{
  "norm": "layernorm",
  "norm_eps": 1e-06,
  "qk_norm": false,
  "init": "normal",
  "optimizer": "soap_variant",
  "lr": 0.00385,
  "beta1": 0.95,
  "beta2": 0.99,
  "lr_head": 0.00751,
  "schedule": "wsd",
  "decay_fraction": 0.72,
  "batch_tokens": 131072,
  "seq_len": 256,
  "steps": 5838
}
Each number is 500 + 25 x the weight over the matrix's rms, rounded and kept within 0 to 999. Layers, rows and columns count from 0. Numbers have three digits each.

# layer 2 attention value, 192x256, rms 0.0956, rows 83-127, columns 0-127
538510488490484498493502525503522520506488535521468497532456501531489487477483509506501496511484476527542536481497494492507480468479550486539513517491495524485561483505507476455516501495518482498493530483499513542508508516558493501524477511517501470475528508490533500497478502512464527500524492473503483490556514461504502520504514487511480520480491500470563454497535506513547534493514
490499515469492512544521504474475499501475510470478490494538479512530510517510495510527512504476529470536500532463528473515515456480444557507496486511505521502490468514481511494512479520517498495517532471468519495535478491492450486525464505480496526521487513518502495525514503503513482563488484505460536491489529530508516467486501496514502493510467515509538480504488513505491487513467
490471513497532500468498526516480510476469515521471539472505495466517542546493458494500478468448497480500487524515517499480508526485450505449507482505473502488521487481519530519510535483522506531479492491503513498506501532488501545517517469489523513514505503518485485481487480485495522515493485490549512467482504520503457498518526496519469521511496529479445503498486514529499475508495
523477504540521493487467499489473471496489539500506477479494498498513501507483531524470494472550490467509496508512520503510505489479503498480526480512505499489545471518500479507517532506463473476487515513479531453496497510488486535457528495524545539492459494486511445469512501506471514499481471491503529498527519497449491510535499472478508491483496518543518483521474503563509472524462
533504506512562501506502507493527512523495524506484506519508449468511487485457497526516501495499495518511495511507532497514493522501507557480481480479495528490465508517534485527522514493521495486487500487482530503489500507498489490523547480471463502531549501540507492491470460502528497477501498503484504530516465488533516561478454538472504484484504456522528513500491499489500516484460
453521473494479506523495500543498487506487498490496540468493479474480443539483519512524479453528504467483477484503521513470503495480478477550478550525540488523484524528454515497438539575469533505523550496478512513495477487502524495476496477501531462512465464518478505489498543475530476539466463472472524501489517480543471460441528504529494488484492520444482488493489495489509472524460
522423518482554481504494467507522502529494501521509545476536455511504556503492516509502501527520523523478504476475539468523546491531493544544518517517509487507516516511483525479505494502483490527488505593507547470474519492508565489517501488489522515496490497506503491537487451524508487473515465479535468489505523504483520559527494480516502498463501488519532490503501462542467533535506
534485466507507515501531459522484540512480519513553480509511506524539480502464472479480535489481557507494491462475534523537506529463511505466507519504463478474506482486475499483501497524490524488498507511486522536494514558503467523531490489497481492500522453487516535491496498466481478495543513500487530496489477478476493516513494483493503515505535472530530488498503548504530510501502
511498544487501514512493494470508484494518474474487463522506504469546503549551481472466510499491479471523544527534481488469510468500476508495524495496529519498466503468487495500477495498471475498478471507491507522512468499487437512483497525474519466454511484496489505507519525495482520508496491501516469532496501495469505505534518493534495482492507532472484512507495504484530480492488
508492471478499493505491509495495495485577504540493503487491489521493517528448522469484512522518490494503544512483481500506557492550513485480514526478520499487513507489513482489511497523505531496518509485507479522468525501473502506494507514482521496499523538500508543497514477527529489431466518477486502502506494546508495489538502502465498492521520454507467476511516532516488543472482
470465462515498477527483518526494497466513527520492487498454483473533532471508508553479529501449484504493498521436489518511512534470483495462509482486505493514493478498515462478536545529513512517506519540480525510496478498432493548513475486470476504498475517480475509500494466525512490484488480502525510475503514503501469505479506483492472460490525528486518506518483477505487504498487
493515532473502493490505480517532472499499470451500518537474524526566481509519477486525503534536503501465468530499495505483503487516541525495508504500506518463547545474493522515530444478470533528508542491499477523522497521531535519485512497467490536496474546508483468462479516484483460498488496537505521526460499467546457487536505528493490479501510516507491500488536514527524482501510
499498484462526515484487514557506514462451459491512488504511488506500486496495468466497472489499475485491528542501510559469530489514507511453530482470552537539485517490497540500470489555484482464500506506476507517492481508508527499494532450502480489487504516535479483523461521512489498524513495494473506480510479491513458495473485492490519518536481499530503526505508479493486494512504
497498527479489509475521500477509513525468465505494520492539518499487501541530487487463494505462495480513486505549528479458514491491492433482498503501541468487521450507504513491487505508525489528493480509489470519494488507534509526505541484530527531537463518485502535516539470411524506516546498449471514516526490529534529494512509517505471515494490493520495495501465483517514510499467
509522507458489519527497467478521481477495469477506517502510480483497490512504510507521516526515454474511492525482486467508456465491503492494529506508492517517484455472510500530475503510495470516495524462542514486508486441484508503482481450477525492487496498479511523497506520525469509530539520521485502518509458485495505501511468534484550517501507547503475495502481504472493472472481
517488523476522518507534508506500516487534473507484524529472470542489489535544502503451486456517493462503491522484532487516467541489466501485558500510486508476498480510500477510514489483515459517484498488494527507452477517492547523477526495510499513534502491518476462519486547451465485530522522574521519526526462514527505489523477505508520504481537502490533512503541516500493476507512
493485461492496486547469517522499447504534482500523517482504520491504530449553480534496549521501472523526503452468524482501524510465491552538507493475510496523489507509539504529492520509530528516495553504547525512546464449457477519477512508485504479475492495478502536514496521501502484483465485522479477489529529467447504456517458553488519475490510463488485485523507494479449490506523
452541509498508503512533532507513517493516518524463528503476531496479478487503498512533517459475531508483457490504491548512472462530519510486495505535526455495503498519506501526534504494474486511485503485519511498527487501508540491539517454503476479525540504490547490474518529505488509461501476524490499518511487470522516523533473519519549503490520526509480533537524481501484505495510
510513527499494552496450502476500486482490512486537564468537538527491533541520496474465449518534460542509488471503497471503495517490477499497488526513488498516483503530517565506534479497484495524491462501508502494496475492503484537517498531504488497515487486476473481490482484487518488477518468486495523509529495526462516496530533464499462516505474517500497478541505489496480483469499
505492541516536537483485450471499453504475488511546513487507511479483526498518476493502489519478497518485534521494464484468526508478486473532448522511498490499480523527484508480479517522459492483479502517472514483546526478499480493497486477489533504492494484531534515523507476446452481518499517508478476513470489527466505467479491511490499495515495506481490518522533478498511525500545
515469487516498505520476502504483485525491501522490506523508507521489503507483458499520486515472497474496529483496466501498499508493494506502495506513494517505524505506484497502474517509529450525525513490557501550485464539518538530495491509518473501542459497467506484492501489526510513483490505516468511543534522489441507495557505497492489500503482525497491540500504473492487494489486
511497517509496493500519538481520535504495505471509505503504463535471522526493496478492502497488497464480555532504467529507527478504497490498525491487483468526462525509515463504458551493474463493496489500481492509471523502467524473479480476500537524502485493490476511518509489480527496473525524499503500475510488524515483473507500489474523531496508482492525497508517513537512506520524
515458470542525532525483469496508497518486533505499531489501503511445496468495501516487549500537479507452493518519460466505513544460507546505514442499502535477513509510499466493461461510455513505530522474507537509514532494489498483530518508508468537493481546491496477464511462493483506509512510514531499469519507491499510533502471479490487496500491505471506510520497492550519514516514
495510528509514526500541502480540467492483492515513494511508504460512529529512495497496477487531488466513512501504513506466467507486491496518483501533481484508516513473528478527496472515491506492526536501487485500502489499488501494489511502516491550509484499531493544523472492497472484536505516493501514522483513490515487504505493489512484514530510528481543518504493537497481507504517
523483512481503497513482507512483498550516496502546546486497494471458505499517496512500522481486492438465496509514498502521498480478533465507494488489492523500509509478479524494486481460526460507528505517440504509513437485503539496519514505503505467531482496510518524506507516493526496489484499443488515480512478493550515499475497532498438521507524510494520520486491487483472479480525
501538520536488514516517480459498482475546515508503451525461535491525504476488510489496504498514505504483498513483464483487506487568482504512495487487545499534498485471511501573537466497466524520487535462548484495449489508503531510504523475504501515488476496469561528494470462465489472499498455527530477542488503508498505521508505480463513504531482527481498512478523543500525531512525
489526516520511476486486482472465495483479462501541482468495512462488531574451464512481468531453503521500525502531499498507496487485499510475499503521499525472485489531518517479506520483486515485506507466504462511499478445503462462525527534530513499502491518510488518488504473472470508509474485512502487509526461543466477493511512507494491508530483491497517504482519506522500509499534
521498521506483478511472482444460480493488476503536517510503538533525512481542470506524474465518496493484474516527453495500469479535461486502519466491524500529505469517489458516517515486512502528478505493489512497490512445499525540494515531467478508501498505481522497481485516509517491509462506528510506485498516500488462461526498469517495473493503529489499479522495505512510492502535
548486541516528543514527472513477513490520495509534476474506531510499477516497461467503498501501461481508511505532529506448464457510497541514499500503499522540506528509499503474492501455501529522494492462471534491474465467495480528484557487484516504516500485474509473517473514495485490492490465462491475480496513495470505483508463495468478504509489531514536526467505497474476517499480
528519541502469492512463491485498487502490532469526524489486555485507528523510515507521475508528484482521537478507480499437471486419486537475513465519496497491521547459477482519481509477492469506540471480511495486516482523486484483469534553512504497513466476511485504544564487479511506506501498514505472468504494517467484494514489500481511517457483535519468479472513479475522529518466
441470482503495516494473496503507477473481468469515500503539512505497486513504510507546501534524527511503493486423508525517525489486499530542483511489487514497505481521475503509528503537519512483451482471524511478454490495481501533514469482503494521463504518457497486499493499499503509517510511531506488487487455489512496499489470497494503494481505530484478543501499484484424501502478
567515508474521494473482507522534498478509482459477531506460517503443502504547491509518519509506491514510539510511489470503519500498506526515473470540494558500494515515478515527481519475521488497544457486515515503487502516498514436480519513501518540504496522474481514480466497481502487494463514521477538495480511473510479470504505500473504520545520510522518475468536495496478513501527
520474459510498476496494537484511488535512526486480502501484484503498554535542473511491528536553535551473509479515468484487495536550545533496543548480486538494502504540493551507545517554472462518551461505513471472521475537465479470485569520524493541510514441504504481509499448466500537478509476504451499473552516486466497526505490524417490536522500571474526535458498478520513533482505
533518506535507489491519487478509532485506511543497542494459510492461520543504471474488456513484531549491502439514490506462505471521483502477480496529479489491482454482504526486505492498510489481528490523443511521465567535492503511473510499522472504484491496532485496522517490518495510451504483486458490529511513496487518527523508488485484493448481485512528464508471496522509480548489
494523501521519547499470502522532495530453500504469489487435484490494519506513480484461489515489538519510507500470527485492456470508516551534487463516537468478521516490467504522503494513541461515506511454490490464511466501502495482506473507513544502502485474482508472440524500516501516503508484498513497476479504501478476494475537484502502522500522487569480468502513470422453486532497
541436495497480529459523521493531495470482490524474461493515523470490488476500474486492492496496508533443489532538525481514500492533510549478523493494493528477459554506505502515504495477518476496541479534536494456504530493482531520518462519480504488480477488479464501486485483491480477485506526513522477502498497479476522500533513517472509467500467527515528490494476430490479506524487
482507513485508488492465514505508471483514505490546469492512498484504515488478460475507526472507496481538514486471510509522556518514489480491517536518518554506492458535541483520526504485516493538553519495542463515493519485496473536503512497529479489501513540478532503514493512499519499451551466504508508484489490496477514526519507488504463492480473499486506464520498505509496528486499
495507505527484530463499522493498493498475479461538486496480495506487565552497492528500522497486469517499484493487521511517511516492488439520512503499496465557517491496482529481515494513511495496498467481508510519532515511475505487479502486465497470500523472493520500501527512526531549495516504470513482490539534523480497536463526455461469511453498504496482500507521505479417511481499
490494481531496512490463491468503508500455553504538525488464489508470520527521484496459496481537512511455521518486469503503499493483477484478488522442546499489505506511502525497474535462482470521531503516464475502473517504512458468457494506517485500510499462486521536520487507484518512479509488447504474493490492534519501543475457493478466459470467496499513516456502487531501518507485
497504491499527489497511529484471466487498488530489519461460484508482518484516454523503500503515473573487527516495492509492509518501461518504543509515519495523540518509462510488492484490489483520482487499477496488503475493505485522508462498504537510523523459503527493514460517501512508489465467502530490491500487458502475495494515493519533527514486451529506489469485539478529464509500
523511510506475504502505512544501506509475502487514483504496453503485473500494549471484434522503525491508466544512504498521542515519524477477502472511546490474479535520495550493473518513523469488482515509477474530511498486488457520501484494513502468480466507473480513490497488521517489512514490511464537504512518513507476478473494492476513485494486503538496491502481517515479523494492
521491514544497519507502489549515500488468473507491485524535459528519487487497519475482486533489510506525499521501513498493496490519504479487451496509482522474499479500521511508498538496450528545472509465517538560462491477521497477502506512460511508525508520518510537536510529498487435496533520518472510485467518481453456506519516476493555483467463490457453502504500481533470509515520
514541465463492489453468486522478502518498501495539475443526485462444502469533521502483516491501538523516484505484491536540530523479508543490516513492476506500495482555522537505514539426473525511485507477479506496499512509531477521510454510507506498494505514539522520448529486501467526494537473460482519528532521496468486527467515527510502457450507477501512485496501536518515538500468
565526509516519527538476535533486466513500485486501513497492516492485523489494479473537531530480465497509516438516467487511497509541509480512487504500453495510479494494506531539492502488508518489502477501477479519478508512507492520499531548531502507522486461537492515494526507510499501479522487530516466502524501479464501457562503484481538542496509500483521488514498493491519442529496
480443486506460494499494510507497509515529523480548474512524537510487487549480496481489506524502505508512503486526495468483489491501490504440502519510468536478488489487504529519509500540486491509496477533501479464471501544487502495513525494472470501501502556495528489501454491523489505487527508487504547526517492478478520507473464493485476544544522500528540521475511531523494488488477
# layer 2 attention output (transposed), 192x256, rms 0.0862, rows 83-127, columns 0-127
486513523544533511502503530524489490495477467522515517502544474482497524518526465484487502498536508506506489504520495555516495510532484478481503478526449451510497525484493506509446510497513549547468503520520521482498501508512514490527512491497507516527516501519485491503501509499500518503495509512501545508493528517482490533473472462514523472526463528484496508515469490509490498542474
535509466515485488510488486485513466515523514524500481479485526503497485488510503489520510476506463555479464507535489505483482505505539474512499500491491508476499535493499526478478534507491504482484499525442482506517523527474518535484492502509495487500484474478464500501493537488481489480526546515518469521536500488520490509493512522540508494509498502523525497535493495568520468477501
517521543524513490520515472494506474506487498519496482502493510491492462465516495519476501501498520497469528529514527476518496473525500523486472521479489532508485502501532497493501500490488454466507501535488471495497510544499540472503502506520515466534481503504468490509485533480528476535495473507416468461491454492528496518534510529490508514482501478500479474489503490517473533510473
490564518456475502528460496527514481479526498478481507510495504487526549481508473507529494487483495496505472526528463484461467503500512508518516485506464537497537470486503463501498467478481480492470467466505511506476491460491524424506476482476521515509528493502480521535513472516494491515499478491476490494499513501518471535506490493475492505492504492507488486498543495500490532506484
508490491474475513490479532474490497477508523488508477506491498497511534528509525469515475502513488475484500518487469509507501497514535483486512492511517506508497465481505500513478502485489461483486493523510520510490509490493506492463490511490521466486506534492505520518510492506502542506485486462516481477512496513504521496501487462494475491520497494467493482506486486498517497488496
505509525494522525496511478487455536482460507533544499465498509475489510510515547497477513515469513519519532505484488454496488465507497515483502512478474515542504515477511486497531482519498505497509518472488504502514528521480489532497512494523503547556490475496501485461483528514469490538527536533514507514489489489503506507500507501483468495523496503539499504494504525523489487488530
469496557490512507468495516521492516528500547494505486516446508488558477493473499501511495497486471496525526481503500495514500513474517501456478517476507513463484490535521488485485500497480492495472495487498496502504464465523498516545512524479492485509491468512497538472505478518459476492479486479511528441476528473482496497515525505512463505537528521493480512510470444454512502503515
475515530478545481491511540492477484523507491528487526491507471436498507506510521502545488511496508525537492490512470494546521481484479490511499507510491511485528479489475519520518501510503516510477472503532468490501507463483533504486492514490553529524513498498501466509501490484508509485493480515496472474526508505488524519497514469507513484515505501481521489522497486518498494485489
500525486500528534514497496503504530529489498525470483510512510520485526481484534498485513493497544512502507536507504492504503519500508504497484486541471530482489504471516517486544499536526496465473519490503477518491488522511556486516509494543481486481499503549509515519469493485512516495474484480487482470502515489501526500482467515483481548489527516516528523504499525488475509518493
486475536506481502506479484489541543490463527469487496512492518506511475521486502532515489482502487509495466534528516498514455504468477519484491506508499491478476511535465524521476503475498479518487521511518489470539484495512486481487507493504490455515509495511545481482519527522512521518518512509500503506506504487505488501516492499557519511504504493502475520523511494496486497447511
505521535520524491507510490484469493524478497474496490510511516513507511493491503456543538498496528501527507532506480483505513502510534539514511480490501523473502535470492535535499542499518493487519460470538503508518478553514494504480532507517494495473520492495504503502492493479526535566483484515476493470526519499535537513525471521494553505508461526523533521497509509507523479489491
493466520493482520448472486525500547528491508483490506509516500514481501499498474466487487511512476493551479481466521519434500518513499520526504494499494475464439506525478483488520537551533526487530492519544477501487549466494465516521517518509446498487475494508503485468497451490540483489516492484521513489496487518499522508509524502514543504518506485521516485504499515499460474500486
506514517496474479488490475496463493494514462499457533496485488469500481512478517535476470509499524483457485491511519513508471502499498479517474511513478454519515455459530507505517497500475499540478507484542508495481507521491500471506472516451499530512529474492496504478516497482527458549469472496486487514507468495506523522492475465508437484479515458509492503495510497528496508477455
506492486501497488496492485504479532483502492514536489502471500486511471496497523502530507497513493508501501500528514488528502523498498516575511510518468515534514521469501523533473510485523512550491522532476495466495446502518528483486522500507479502494523495511516468515485514515517467510497494525479475531494478489484483503521553504508507515482522472481487525504476518510468466516523
511507451487537502495494517506507515517533513519489482498513515530463474466499486495499498501496509489511527458509472512493499480505505488512505526513502494475529508516494505491500499522493497453513505487490465520526542522498455505494510557504520508504486526486510505479496494502496506488518472518505540522489483482476496490493494483484486518487482478502523452487507525513513495518515
497493500504466524464475487506480504493488501485467487516500481499490503508459494494497484486489512463521514513547484478496525475515459478517519524495496487508483530476516542484511512499493515471510489500506493489511503540502485463493494467512499475506496522517500509516469511497486480487507505489517484504500494476486538477481522541484449503509496476504498493473494496531462483486487
517513559506555455488522496503501500487488483493478494470497498530473457514495519461508509507501566490506512490476463489518445502476531465501469506492478517480517500481515494498494528460463475472492479464505474471513522504498468522525476506462497463517519476513527507513539519533510505518484512513476488485530495505465509556454501494473495495473476536520524510506470504526536485507485
485517500523474497515503482497479514529490454477501502513452464518454527500459489474463504518534531498511509497511505507479487484484496469533533503441502491551515519526482472511494486474514493465477516471517508522505509483529475519491523499510512540491531503512501512514487516492485490511472499482492499472494499505503511524511521508520459492516508471479490491485500509488501478484469
494490479512478490455481526501520487479500527483498438499461487496515483485517506522516524513524511496508512484513494494461497493474483503513494492512535510538504501519506467491490490493498472490514532485483513498526486488500520486492485493499517510515510518509516464485481514515530503512487486487483473486484479535491482490484501507510508544519517473513535502469434525502534525515530
502501486506529513491506494510481476528506498511475484480495504512523480490494515495471509501494472497520482496490514530517478495512485520492473536518479486501479456493491540510458497487509516512480534483506513499531467537501510509537495510473494515487498577493489486503472486539548460507535505474498533478514526530508503512473510490531485509493512500494511462500506518503525522541491
481512504471500475494518517527540525492483524479477499467496496479493515515486519480510517508497518517500467539480478496494504478461513484479498504494497521509484504502506470522540502486484538539528525517485483494491470506499485540509522490481543519489535505510475532528515529479532502531527464510508474475509516503524529494500477492524521517462475470509504494511487532521496508506525
510507525466521542514492482513512509513504491560530483502543512488515480488473492502497516499515488491495521515494521491493476499545469515481471504507506508495503495498465530546491503486492510494499481497492486484536484522506517489538522503493478503510535479496501458519505497500532497508492485506514516499483510507489514516482494525483473507511491469496493505486490460521491524503467
475475508510517470494461491477554544468493488507490498536544517484506489520490499468477487514474502479547502508477500511441500487524501464477493543524504475546485514487494523510500533510499484508504521493528495485491467519547529558489529505475483498529511511528491505530471505520537530514515493482505528533485496512530453492500512480493500493519462513522505475497500499488498506490479
481486478470468504494473484520474523474518506460537507485489503515473481485506500518513529492508475498476493497503466498474503503491485542485509497510521499511487488496500511459541498520537481513516481480497492498470495533502516498468496506531493476512478482515458495491510474505516527514500509505474534511505466499504482490508513502506492521474496488495464530490495511461523446508532
511473493501509483515530511487501466468513490497493495486480534512507498477519518479504536513483484531464512499486512465514503524505488484476495500491518520501498498492549497517512502495515488502503514504500433496476521522519462489485497486520492496480541506505468511497499533506466475499504438524497472483487480478465519495491503480467517468508476541487505483498487518510521506461519
507503440504497485504485472482502501452485518471481519545529483492497488526495486507528512504499522511534484473517519496482489507495505515469531493506485493464515525532468514494485469487472513514524488485534502536479524501470521489494540494519507483504480512485490481511514494517533499501471458506498545494486497537522509510514528457484509502530519475526527526477508475481483507491479
475479484498535492528515520513505483518511487488512525496506517492489527450487546518540520497505518495483499492498481506503478513487491485493475511498521484489486461484535501519496491501488507483482504500500508534505513520482536526488462481476515472503500516489488506505531473504506487488507500506555502486468528507495511493487493491520454506473522446487495506514499509475477503514535
485499496520483519516508501526499512469479510479501476482478496524513511525488518467478536483520497475485491501504518471479510527511473488516530478492477491501486498478520525485475525517504504473519495482505535519497510498481510492547495547486509505527503484503509480498505513500484502484530467485485493563478511511476496505506520503505514556479485508536493481486508537510457505512493
468496467475532476505470467525529504495473501489503480493494479510498524485539545523499532508512496509485512506465457484479497500484522495499495482518455539444462496520513495527509501516475511515507529507487463501510497523453495461499457501496507507479478497488516528510514462500500513511528518491506517499507512495516478495479519490505528529511463482498495498502490507480506495531517
493494437465484498492503507497522479487490474531497483511501492524499473481510483516489522522510448543485483515516505482481502508512505507506496485497487517514505455463540509480487489498507508516542508485501500508525472497515489515529508462505494505520480530477490485481472515464524532514503482527491501524477472508504494494540516524491512505470529477494498524524483504512532469511529
473508535493491496516512520491529508535519526518517500541491490436508526502478536475495516492507534511550535501500497497491506512466529469486484503537505488490546520531495504479511520493523476470559495525502509500522538485547483529513502480451485508489524515507498518488475499486497481503511505494501492472464474505521532477487498487508508516518504488505520424505538501455518485503528
529459464495510492513479495502477504487524486464491505514550524464531491504473511500488507496532499467500531493497505513477486509502501527506516505531519500499474529495469482496519493501523488488490527520515470484516529490487505522503516468462469516514511493521505495485487518501497504490552470474511507510467504528489518517483472491484514470472507527506505523498515548495491462448568
469469542522483444512479510513495527457510479519511502517499517535446473460490524490491527529500503456489477509502529524498533490465512480525471496477497513509484484508524455508505495481515489503499507502472533500490463443518480494490500510511484487513492523471514481464503520499503517521466507476517483485508511530473475484515479529525485475469479527501486514550515519474507522511485
502494497499490495471475461535485487468486523465501435485475506489500504482522487503526489489464471491514507535481497501510507506503528486526498480451515520530517538506515503486520513471496478490461509511543481506492435471509544523503461490501524523487504507478517486476517502515498444521502497469512494469461481496503448461499456543501506488499497506456469500526527449469484527497505
508486492467488493453493486494493500453506503476479510479507499483515453482511495492523476489525475512482489481525463525517465478488512484499471497550478487521503471499523485527466493494478466499476511528498488523495490507497472471497513492488487512518535502490507476505486494488488472507479490530481510500490528497505490506521497510462478476470512529488511515490486518519541514490512
494475533479512500515493497503534516523518522506513508462469502523491506468488491480515470506521518458473501518499511518493495512495498509501498484472549476510490495517493464455539529537497486486453503517496489479489472491532544511511513461495524578461527481508482503499474490530527509538507490496501491485524522493523487547507474511488511499523492511481514484467509528475498485492499
485498512522484480546527484500499507514502513465486486504497493500514504500512491488489478484480515482478479499498477516478462548483506529512484511481504484459473492485515480500491543450517506482478507483437488505493476545476477487482482530507505503496519462506541499491496486497511503500522502526532501502523502528490490506500482498494552499485512474517522494504532514490473480497489
454457488494553474522512510490470498507504521513495527530457505485488447485526503523495534509560509498509475481480469553527478503481537490502485510536465515453534501529518464473478493474494555471508506472475488467501486458495493519506495529512495497502482499510513467485506525516463491483468475528463481511500458450484484476477510535524533492477504518502485501514477512489573515511493
480497490501458484503514498503474495473537470515483504491532484529516494498502498517493544513460488474512507513523536491451497523468518529492495473536469524497489496484496508529511499497528533537461537535525499503498476491512513500520520527537495498479470487483492494506484469486498463509498485527482487504484475461486479469509520476522495511531463492491463517536476514513516483509534
487519489505491467511522498494527520465513518488488488513509505476495488526503518488511512506480527461485477461483490486489474493484493514507504493526491500472478511485506491512489499525472521502487487488537516490496524496495522500499483468511492508498490494524484503473497485521475451492520501512517506489519497496496507525502516492516531486491483513505494518518499501509513514503460
484482526484516490513516443486513488527511453526506514506504516504496495487491461509519513477509496530489502460486518515509497480494489517513509515486466494497501514466504482501490480488495496510521480521494504466462469523536491520488505525498507505500556486493543489489512500493497485493470514499524480509512530490505496459513520519509528477451501472477513495502526475518523486495509
495508476441525482494471485486473507532461508477470489481456525489478521480479471507491531457491478518519489531496476494497499493491494482505497530481499497498488471454484495512487494515505523483511513514489510493541461476489516502538465522543506469479475508452507485496532494460527525495526475504516459496547494492527489517507487527472511475503481501497518494494479475458464471487503
510486479506532468480502495491525473510492509511467464490467514496525527502511488484513502524474520503516509469509468485467482508492512510504511484498478506477516511495501480512502481511530500502494517508490474473487462458446539488501516484494534455480497505497503523549488492495496481497500477501503485507485510511511481485528488460488496502525498504476487530492511489491512518511492
465493519514499483505516471485481511460511512497477488503528504508495499479516531503489485464533510510484478505528507461493539513470496511486500462510519504508501508496513478500463478474500510506531466509555507501523501516486538495502473492498515492498475504462492494513479490510541474483507489496558508502487509517468487539483476507492493503528508478499546482478454510501532523476531
461482476477494494479533554490523523475492484513471523491520495489506500460494489515511503522516465475503432505504490507470514504456506489525510519483468445487490482514498481539487539495470498542533483506504510512518512454493525468486511524508519510531528479492492508479544511491511525493486462496496470506494506521483468476505485495487488498474484497488486475506518469508504493514512
# layer 2 attention query, 192x256, rms 0.102, rows 128-137, columns 0-127
526516537564478527494462505501510494551496513529505420540478517494504473539509457486509462488508424552487443483458477539555513508529538475463540504501521505501493498496472488552486453485509474491558547469494424502470546514495519583505557507543548432516468525490521481470487495518471548520489510522545534476506437492428498447511482518485441515488519538528552492481514494511469506502538
541531541485494482448479511522551508489518535476512483485534496586534476479503498498482539496512514503499505545554496603544500492469510461456445462511521520522464484473511491483493472521450522558524508475472479476554554510528488496506552491460497526445448513467510503495505525529501494477488539483537436471518511447477445535478478489533496477478544490468513458471508514393501475525546
471480544492470509495479526537469474475506497499470553463458490475522529474528485526508512507538519541459525528499490510476512516493509472486469510491479471491514521482454543503517525513418517533508523496523564474484537449507473488476540507485536533512486559485539531457511442544447535483467527523501549520530510511475497532509493469496457433443507471502492479493441476461490486460491
511471527503528480465498536447478509480468490476517508538502488494434495469522420482550488546500424460482478504484533511518512504431467550469476488467487524494492513470487560537537532545506495479484510467522517491485512508485463507447497447491439521525505475540501475461480535486484524512505483496510500531631484538517521541479507525439516588501483481464508443589427472496509481496550
491509500506530536538504518519535479531500479457484472520533477482508478462500456443541544479530401498500466533481556448484529573551501484474500538541528542409462537534456466566550537539448524525477468524472501496538404539487532495443460503509572439493494464482521478476517550496455521562499463521481492530562452454494544535508490488549522478536509519495510521455505519532503523469502
497492534566484498528528493491506448492504475475497504466457464499503480530448484506480551527497566477473526502532479464474536517576464462488488526505454473480470495445493560527490462543528553468513492482439477479454518522476442513508475487501555573522519504528483526533513539479461483490514440510501485560530562500481538477487480464478567444537510469488525472522502475490482468482546
475551558471470535504499494447500502518454491441508518497506563486476507536551509494496471474524514500482479488507489550550500448458432503493586500494518579489506525514554532523475537516475564486507492563570516536497446485466473469515510511454564517493510502484479571483463521449526478445510507429485503521439512505508537519464479417505442514539537529526488505455488468543506506512531
499534551486502508516546433502500515503488545476533544482532540548501515488443540544493470484496489541527541500538500498467499550532530493526510521537549460522470490454475527490518524502513488452496429467433489523519525558509514489482559505453496532466535529479473498496436535506473510534514497482500502470558468476520486513474504493485497509542449516542465502484513546489502520486556
519492545474469512528516525480431504496500531577469449480445567513501461559541464512549460504509503550487511537489526541479534496515513536526462510500505479548530495568465497508539530508485485505464476516491466480461496512476494482504486451453534562469447437536524531459534506479494479557491511500513490543506456496527519522495503480528508495541486465511448466564482489539434478525464
463525492491561483550507510514465498443550471485518456449517522501536497500461495461456499496522551485485558442471531486503546438540475485532522504538422537467495435526528497475579538487499515484531452473510489539520487443472529547490527453491468448499525457535559506463522463537506448489485517467506497491531532505515439506462484490533516479509432464552475481465479502511472497461534
# layer 2 attention key, 192x256, rms 0.105, rows 128-136, columns 0-127
513490551507489472526461516433462481546503482523523446566477500476533495516492464476496495492454520523516525513472497591507558544501544487482521495539533519505510506512448483479494448522490492464526509469465446475515519450517564553517535479515497478498522516482508473482481473488500506510518470551532448464482489534427543439540501543487500482466500517502512469477522494483502559506521
476501543452474491463511534493499450471496564512522545501485477587524437483539542528511522521503495526447490520514508550510532486460510459455475468498483510479490531501460547450533458497451560471481500490505459456474528469475490471504517468478503490445456524463439527477489453533484503556465524525505478526532530464464455472423480462541470533539541536502517528455535580405572461514529
492501503497486469517525541531454460459467481518435523472466532495511519436525551516525524511473480511521543507533492484539539510507541416526522459487479493497436461493516524513508519515457499534490554546485582496485483482544456514466541485446494530526475537507538528478518455490431573496445499467533511500517457461470486526558501498496437447523520501481508478534491477499496494487502
554515532463530503477535533472502518469475438534477465467564531537446518479512454446538470480484493509498444492508489498503566468499470483550512538473544459477511522520460551493502509498445524442499556475528472501490489512478463538470426481480429571497508515457459471442503539484420497466506520496475518519556472513418529514539488498500521577504555517463527519571457475464469533499553
492500512550487535466551502502536501579476522474528465509473513482481486482451479438535497486547506488547446520479552448482524517589515425431468479502516493402491524499459455520478542530480528457515443489494512466554466496517524487492473470537498477453492493481493478429561528410477505515460476499449460501503501482488544524499543486499531440487522522506504458488510495507500489504497
517493508526564518510490510519486530551492514507487472434461471483507466523466525491476502498506476517440568535466466469486492555512545489456504515484469442526479520473503539484556518583471534454513472537460476529491552481463501506472507499537529537491484485537487495490436497508452520452507462495450498589546522511517508473504449474463507447541530494495528456519550461505495504557465
437529514432519518500494531499512527501431470487531535485486499488507504519558531472529461503489508482467498550494461569517570451483432488541533510514488487505448461560521495531497549491441512509457502535517519550471500517533465549513468532440551573507525538486527540501440514517536463443490487490511498549490553549441537489493474446462514519492517475568553530466458428528521490561510
493507535525483503520565433455508514481540543517514499503547499540482456485472529534442500509491509465476543529555538517480509533541490466468474474542514484480442449507511489511578525550517485446486449467481522506504497543471508495453555542506499513489534541500423542488440485550472524530471459511442504516514472504516480489466505479521445528469544509481467474499476493519474498486522
546511577502444499501526549478436492524446501466456450452497492523536450531535459483559451431472467487481505502453513440558561539470521524506502460429515455505539510539516477481541535497488490492518479506541477467471443532520478534534502443478492496446440456506555496527484503463508507535475532507525509513522493533492508494550515473519521459529531515539439480496497506507509505492464